{
  "d_model": 192,
  "activation": "gelu",
  "rope_fraction": 0.5,
  "attn_scale": 0.125,
  "bias": "none",
  "batch_tokens": [32768, 65536, 131072],
  "train_tokens": 430300000
}
Each number is 128 + 24 x the weight over the matrix's rms, rounded and kept within 0 to 255. Layers, rows and columns count from 0. Numbers have three digits each.

# up: layer 2 MLP up, 768x192, rms 0.0979, rows 95-178, columns 32-63
# down: layer 2 MLP down (transposed), 768x192, rms 0.0997, rows 95-178, columns 32-63
up95:073143151131149137153118129132120078130133103148152139159144139159100141128155131106114117159121
down95:123146169160150122141122125155102112171127120116126131136141139130107168188107116129103191129125
up96:125150139108169111161134068134125099120127172107136122146093130131143129109121134144107176113093
down96:115118133144136157152134081111138095103134156107137080132113153120142142148148118109151142136142
up97:073097085154146125192111180165149131084133115168141110128090123091133106116153164125130119107128
down97:145091152159112130140116156109072114156096147133112114147154152156145161083138149118091114163168
up98:182189124147143106122148118133125137141122124136127113144142130132162178112115099084118114097138
down98:100109099161135144147104095104126065142137136113132168128140142123140164087143128165117127143159
up99:127115170134128112176126113143136091103148170127108135143156122106128096095095128139136175124144
down99:147079155128092135169140139167137142099143124120085086130110131163152137100169091141152178152155
up100:087089094080123140123116125126139140152120112126091117150162120127145132104121170085161167118114
down100:099148171110111109111106109129157144109110165128131113109129140104112085118134109089110115128124
up101:139101109127142135111143150096132080108113170119159140097124102106164127143107137150162135066127
down101:134120141121136127156100107162124153132095109131132137151152127135132095108125164096124134162103
up102:086136090101170175133132147137142080126136115153154138130167104126106134117141124104133108152092
down102:088120082100140164099184146108116134113095096139105165053119134106185106125080130159163143066182
up103:180122137148167127133151128128112143159094093112139184118168106101113122115162148126128100104137
down103:126117114079110121119138135128104142091177138145133135100112090153153129104109150140146144131124
up104:114128142136178104138141122105168149133110143132151083098104170101157134145129131147141119118144
down104:127114133168152112120134159109148130153141141134129115114124120127170135136130116116130133107125
up105:141109118112090116107141127098133104094116121181132128109164105102163142128084099146092131125111
down105:125094149123143130131126106156111145110152133124134113109129101154089118147152125108124153090121
up106:127144139119187107120140127135141120136094139140092134126132147069104108130104131147117150119130
down106:129132131109124146119114147110163141131124121126138142099126147149124110120143162116149148130140
up107:130129074153135131146126137138131151149099157133193141133118102098192140106152124122121144088046
down107:130105111095125097096113136136110137116186150124123150147130111154089132079142172138097095103146
up108:117169108143099123164118167132131097161129148149124202136131124092132160126139108123106101174126
down108:152107129129116122176077151105135116126151119154158130118123165109096136098143100099105095122158
up109:130139112159118108135141154157121111139117142177164130111112096135124138088107158088136169107111
down109:111178147137105132152088148094163130077105139095143095147116167154147138150134147114102150097118
up110:094089162117153132099157144131140086119141119140146101119081106106077115149142124124148081132124
down110:143099164159125104142148085139155073149082115121083122162139181144175115101137118115101130103107
up111:086142137102151132122151191160159092171116145109128131102144095115160115142152131140125122152097
down111:162132130061094139138144125120128127155162113115138120159111082158095128133117112094163157179138
up112:119141146121123111116150106165152120167120124161155183161109103149139119145181104075091112112085
down112:103127115133160126125132116118116129141145128098099127146154159131120136091148133098153125129149
up113:136117092141147089127135128118117118181158077132151121137103093099175151122134088135070124152101
down113:109116120116100113130138140156153118106169127141154139158084121095137119083115154135128169121173
up114:135150119109125146142149128112107100092109137110155122097137174143135100136117133114100167187131
down114:156140121116119148169077105151145087167155130114144130118093110162170116152139149137159097146139
up115:143088165109140141126127152160116134159112137154156156135151110118102096088142112125150119111111
down115:130122177156135115127108113106133154112138154107102121136104116129147143130085144194137149118110
up116:129134149112145078158134143132141114106113106166105130119110151123114089123133156161107104101140
down116:096152181129098133130129167134096161134127106116152124107133159152152116094143156142120109166156
up117:131169129137178088125145085124143157103126105124129162158145166135142101090133168116135105163128
down117:099090157093110150069136161131138152128104110190136125174119139117090144157152139130144147163146
up118:095138120096121161119121145112136116155097143178139113117153111138143183100129129117133112166117
down118:137101100177138115139116115145143136092133179092132168112142161074106123146106092153131134123150
up119:145132146143152132136157151088141115124110103099114113089133137175106173122142091142144091134084
down119:163090108086133157119126086150130121106167122124180138122179115156136146094094120179116151115111
up120:162108107126145137142161136189126112111109148146123127119086114113134174094145108108078112156119
down120:137173096132145116180113137108161172150093124116125103085111110134094133121115136106118139133165
up121:132174125160112109114146154161131152129104149118133149124116100102150106105112097131147163159134
down121:137147082120137096150086130098107145120161113108154129191133132125140123115151124102112125131130
up122:116151146141093144163136155138118142124122136109116148166131112087111167119133149136093144099124
down122:156128127130113089107152108117127182116081163123136107133131137168111134110125144125131121117148
up123:129117079127174144100116128166150115135120122124145146106142100120113106124166142118090185162118
down123:092131125111110117119154133122099128139162132155088119123120127122090101115117128155154139117159
up124:136142145146155110125163107113149084102145157128151132143145121157146090138140141119125156123131
down124:088155147122129131114072136153092114147088141096106112105130131098132120173123136117124132134142
up125:113138131157125124143132097172120115095082154156112123140126113096116084124130091158121180121087
down125:080181160085152160115159128110116136150140141162150138130167084063137147108150147098155118129139
up126:159123082138135133086132141147111094126143172162134152095112099075153116113145106094148138164151
down126:159134121121095076115155136138139090170135147119122118118117169140109164152146148100090144121151
up127:125157152128124137126131105133132103127167151121127154140145136100126117150123113142146145117144
down127:107141137138112142109072114116165148094107140135079143121137139148135092106143118110141162118117
up128:124102150150104127141134118105178140132118168127142142160090130101094142109143132113070189129113
down128:151126127138158105155125127135088134094105136116095129126145101150124107135088158134145154151163
up129:135116136147169157129117168135170125140124098151099124154131139107168128098146144152119117125132
down129:130125130182121147121096144130098127133095097109119130164118163149126122140160142132101122115120
up130:109128111167143083158136118173112125118100102137128152141106147138091116101165182075108102154118
down130:131089121152142130108136163118155145145137149125108098144102104132094139158117151165177161132110
up131:139142117119132113148120124165134102109118117139126116098171108141090145079132124135159104098124
down131:154135088134131164155129151097118104104100150108104131102074136101157128098146144134081143151171
up132:127103130129156150116146168126158128136140130122156151135121106102127119129107086139164142125074
down132:137077142161117138129111126158124124104125107154140112171139166151147180171172098087132146136120
up133:117132111123126123115128146156132170193130087135165120105094121156113131107137101150113134137109
down133:098105129125099145121101128120143105119134120102098151152163173147107135087153124117140153143139
up134:129099116126152118122104165148131138125151105194169161161104131113129127161141140134113166102134
down134:135135157180095174132066145119197095155116134123122138102147132105143153081097153131168100073112
up135:168155121126149116112098105148153114178103107118102153129132138137140119083124130095160126100131
down135:147132097147159155138087139173176129143119080171116173133170197140137123131124100129119165084112
up136:161178129148156104094126168176149114120142112159105125153142114123168122094110144115145166123132
down136:113139154164111136150102174132128134140130141139108138113110131114134116121114106142123153121138
up137:100164094149114124098142129135168103087134098149136142102149061128181115093115129150102145089130
down137:173127169136087115128094143165075122110100129106115130158136129127114089103127106098126106140096
up138:136166147145091118139162106150127125155115161097130140137153133101095140110137162137118136127110
down138:103081199123089078147159137108119128108142163138139103156103118113085167120138116085117113126136
up139:148107118154107127149155114131137126133153151139175079140124118101129091135153138107112146168118
down139:144125140168083127128145117105161142132114134113145129071112140126162135155104129153091089107110
up140:108102153131140098115128164180140085125166121125142140127126078105173132155154123087118151106137
down140:093183098124151124144113130162123088165134104099165103115110146139130116150157115181133079113073
up141:119142152153162157136122142131143152149148166156083133155137162070128117128118133112108144112136
down141:152140116155108101150067135120133119129111145118109133105153116145133103132184106084120149129128
up142:101098121168149099180163069135158134146112120104159149168176107151145120164099126132086119116111
down142:135118120107106106127156168105115161128174140124140100088088124121119121116132136098107157105097
up143:109121132129095107147134133188111127141106114126169153098104144131139172112192112149114130143104
down143:135102140159093153133117136113096155104136138121105118159106141107139131114176081124163150140129
up144:126140172121142097107148119153178074118141104128145123119133134131135128123102149148124124138101
down144:128157122107118104144129133145117105153137148106128132134083094160126136127168107162160157132107
up145:155107155132178116144118113101124124175150134138139137101145114147130125164125151120143123136079
down145:071121158153132147060125121144105138112083118137116121156138122105106162103136125115148118177126
up146:104126114156122107168148136150124134162152113096125114109132112131107122123122160147130133108093
down146:139146131141143142133112128108105124104142166146110147169135150140106108131151142147142113137142
up147:143126131133110122138163090212164171166098144118125150089108090153118113127154142104105111122102
down147:131142122109146099117137107133142091108178123100107144128144140140113121119106110112138104150119
up148:124109163130109144143138157124111089146160138198164123104104138125179082140130194121144116137124
down148:143101122148111156112108146085170115163082127164124137138108120199131139076135161139143088124161
up149:132189138141121099126115143132114125122135082124161132093131143121165151074141121131130138104110
down149:135162077153153139112140136149110135165109123085106101119140184081145156103108124142132113127122
up150:107095135121147147126137148186129118133133148128154141100086138164108125114134099125106121088094
down150:129151126105129157113128140161112132162129121111114128141165143101130125088126132141115116141129
up151:119134145137144125134138141105125115106136065100155128131169093124141136107132124106145125125136
down151:166102133125137101193096144127141098133091108108114123137118158097092128107073125163140145085126
up152:115156133132109169135129106147137144182134119131142131131164147097103132171112152169077096071136
down152:125150158162106143155133162117165113098108127110138138130163103125122128112149132147133114115149
up153:131110144130113150099130124164155117133130110112152135126133130122123107117136155145123140103111
down153:137150124129121139105098149123150123082136154130127121127121116105120109130130146121151131125173
up154:161111119120171175124158092177134117182102132130131120103155126161115155141116120069118105141105
down154:134130161171113144098106119148181102141116150086115128105132120143101139128127118138144146106142
up155:129150126143098091142168141103121144169119150141143140134147139122124120099134132118098167102070
down155:129180125144149178139150149153171131163130170124187172137179107130130113110148116138108102097144
up156:121123065173183130179145173124088134102115116178130105086128167117111124127112120111143144085162
down156:096142141088125132145177115111099129121125117121109115108108167101103140128069131126152099126090
up157:136146132143137128166173143143157114107134155097147171142148141112137181132135149112126131076060
down157:151189122105190150154170090114100110124127109140166093118114176086076124172154115122121152129104
up158:158161122120169161141138153093140135170154157120080142102155095127124121120110135114112143155126
down158:138078079081119151114127098106136139143106155139127113146097099150120152091136131114172110128141
up159:138115144107122110113163137135139094126154090143161112116128126135158144126132150154154127079089
down159:114157122131116160125144121137141124120167133104087097124102098147119106126138132111150139159154
up160:167101117142112091170099090164098077126144137173163158110113124091097145160160140139141122103154
down160:132121119127104132115149146100065176150124176134120110119148101143099150163158087096174141100097
up161:126144140107151099104138117147134128126095135148129152138103144106164136092140157143093140132089
down161:109136113102139149113121130125134114126064118104131114129128131127141122092115106135096117139132
up162:093166102122132155123139143163112136151136083117122136123159140158157123120086134105119110158114
down162:158105152126118114148132142109139142120114138167130142096125136105107093122147102085112127120176
up163:120131114124138154178129171100165141179113124115140111126155117144135108161121139109117145186087
down163:121086153167143120130074104143105139129131149123133114118134158094130150122079124127130136140136
up164:134143108152158156100142141161133160111109112146125145163130112168157126148149111136129090103081
down164:124172117137152108129114142098142153174111140123092133155132112107153124106118116100151133124150
up165:121125125176100084159114130124119097142149091109121185121162096144175153100124126140095095136096
down165:132093133146114135156085135149093130114135145145122109155134142142097109143152135082093164115154
up166:134095097092150101138154119134150127076118149167154130123130091134173080144116127121133118091109
down166:095140128129125144107150134126115142179153081109149119100115085127108171118138131147128109151133
up167:133070134112177142146153141146136126178125137129176171143095103161164093149121145085093130154090
down167:113177119117144150179162183117116094128165110102122110120124136115152149103161100111123145137119
up168:101076109110160184122147113126152134137134116131133188093117145122137104153122176136130136147099
down168:123108136134170089154129109123123110121102134154103102065145089112115051130142094099131128106133
up169:179156106146115127120137135131116124107113137110145132145158150151084126131132127155124124153103
down169:115124131144131168118104086092146071089170156168131111163120152087084124141131112103107123141137
up170:169170131172111097151115118144113082130112136120132173153130145093120134134153095113104135165127
down170:121116136115128103129099149147123093089137100137101128140135106129108137119152132114149112118137
up171:104120141108143135105147109125108106106101085141144116090132130046116110128121172146162103108126
down171:138150132173109082138106103133151137126129109111097135104201153117134146083093092083117130142094
up172:114125116129154111121191151132115151159062148104148136118147116109181159143108108165167133115097
down172:136126164106186128145108132156117127126125176109084098135114119131123145134111123091130126155151
up173:089105131117120149106151146121106106129111073140133163104145171090134145140192141105105101148107
down173:171122163095133149101070093085123129132128127128090115115124100112140083122132153137168151114135
up174:095097099142164107131095115146163108128117144099137110121137151106155122150143116109113162123112
down174:119089147119103116130112164112118091132177136120129133107101114081177162111141115102165100135105
up175:105114093118129146143147113160170140145105148123160101141143169096169131102135149165089143107145
down175:160140154181116098082106126124188163128136160137121143102137142137140114139118110118151114162137
up176:101156172103102094118131144140134120133138121138180153118141118118110120082107119086131149142127
down176:152152115114129132122137106139131123109116142153139102121113147118160137139114124147133108120119
up177:128100128203128075164175152153196157144130153160152122129140112134147138177114105125086092108096
down177:141137123164116158083130117128079145115172095120111132085114133103111114114107100149154099123125
up178:110092108100151122106144134126130139088135112143137113120107106103131088111123149126114116090132
down178:131142152118111107153094117146103116157117086127125145137147152142108146156106142109168132155096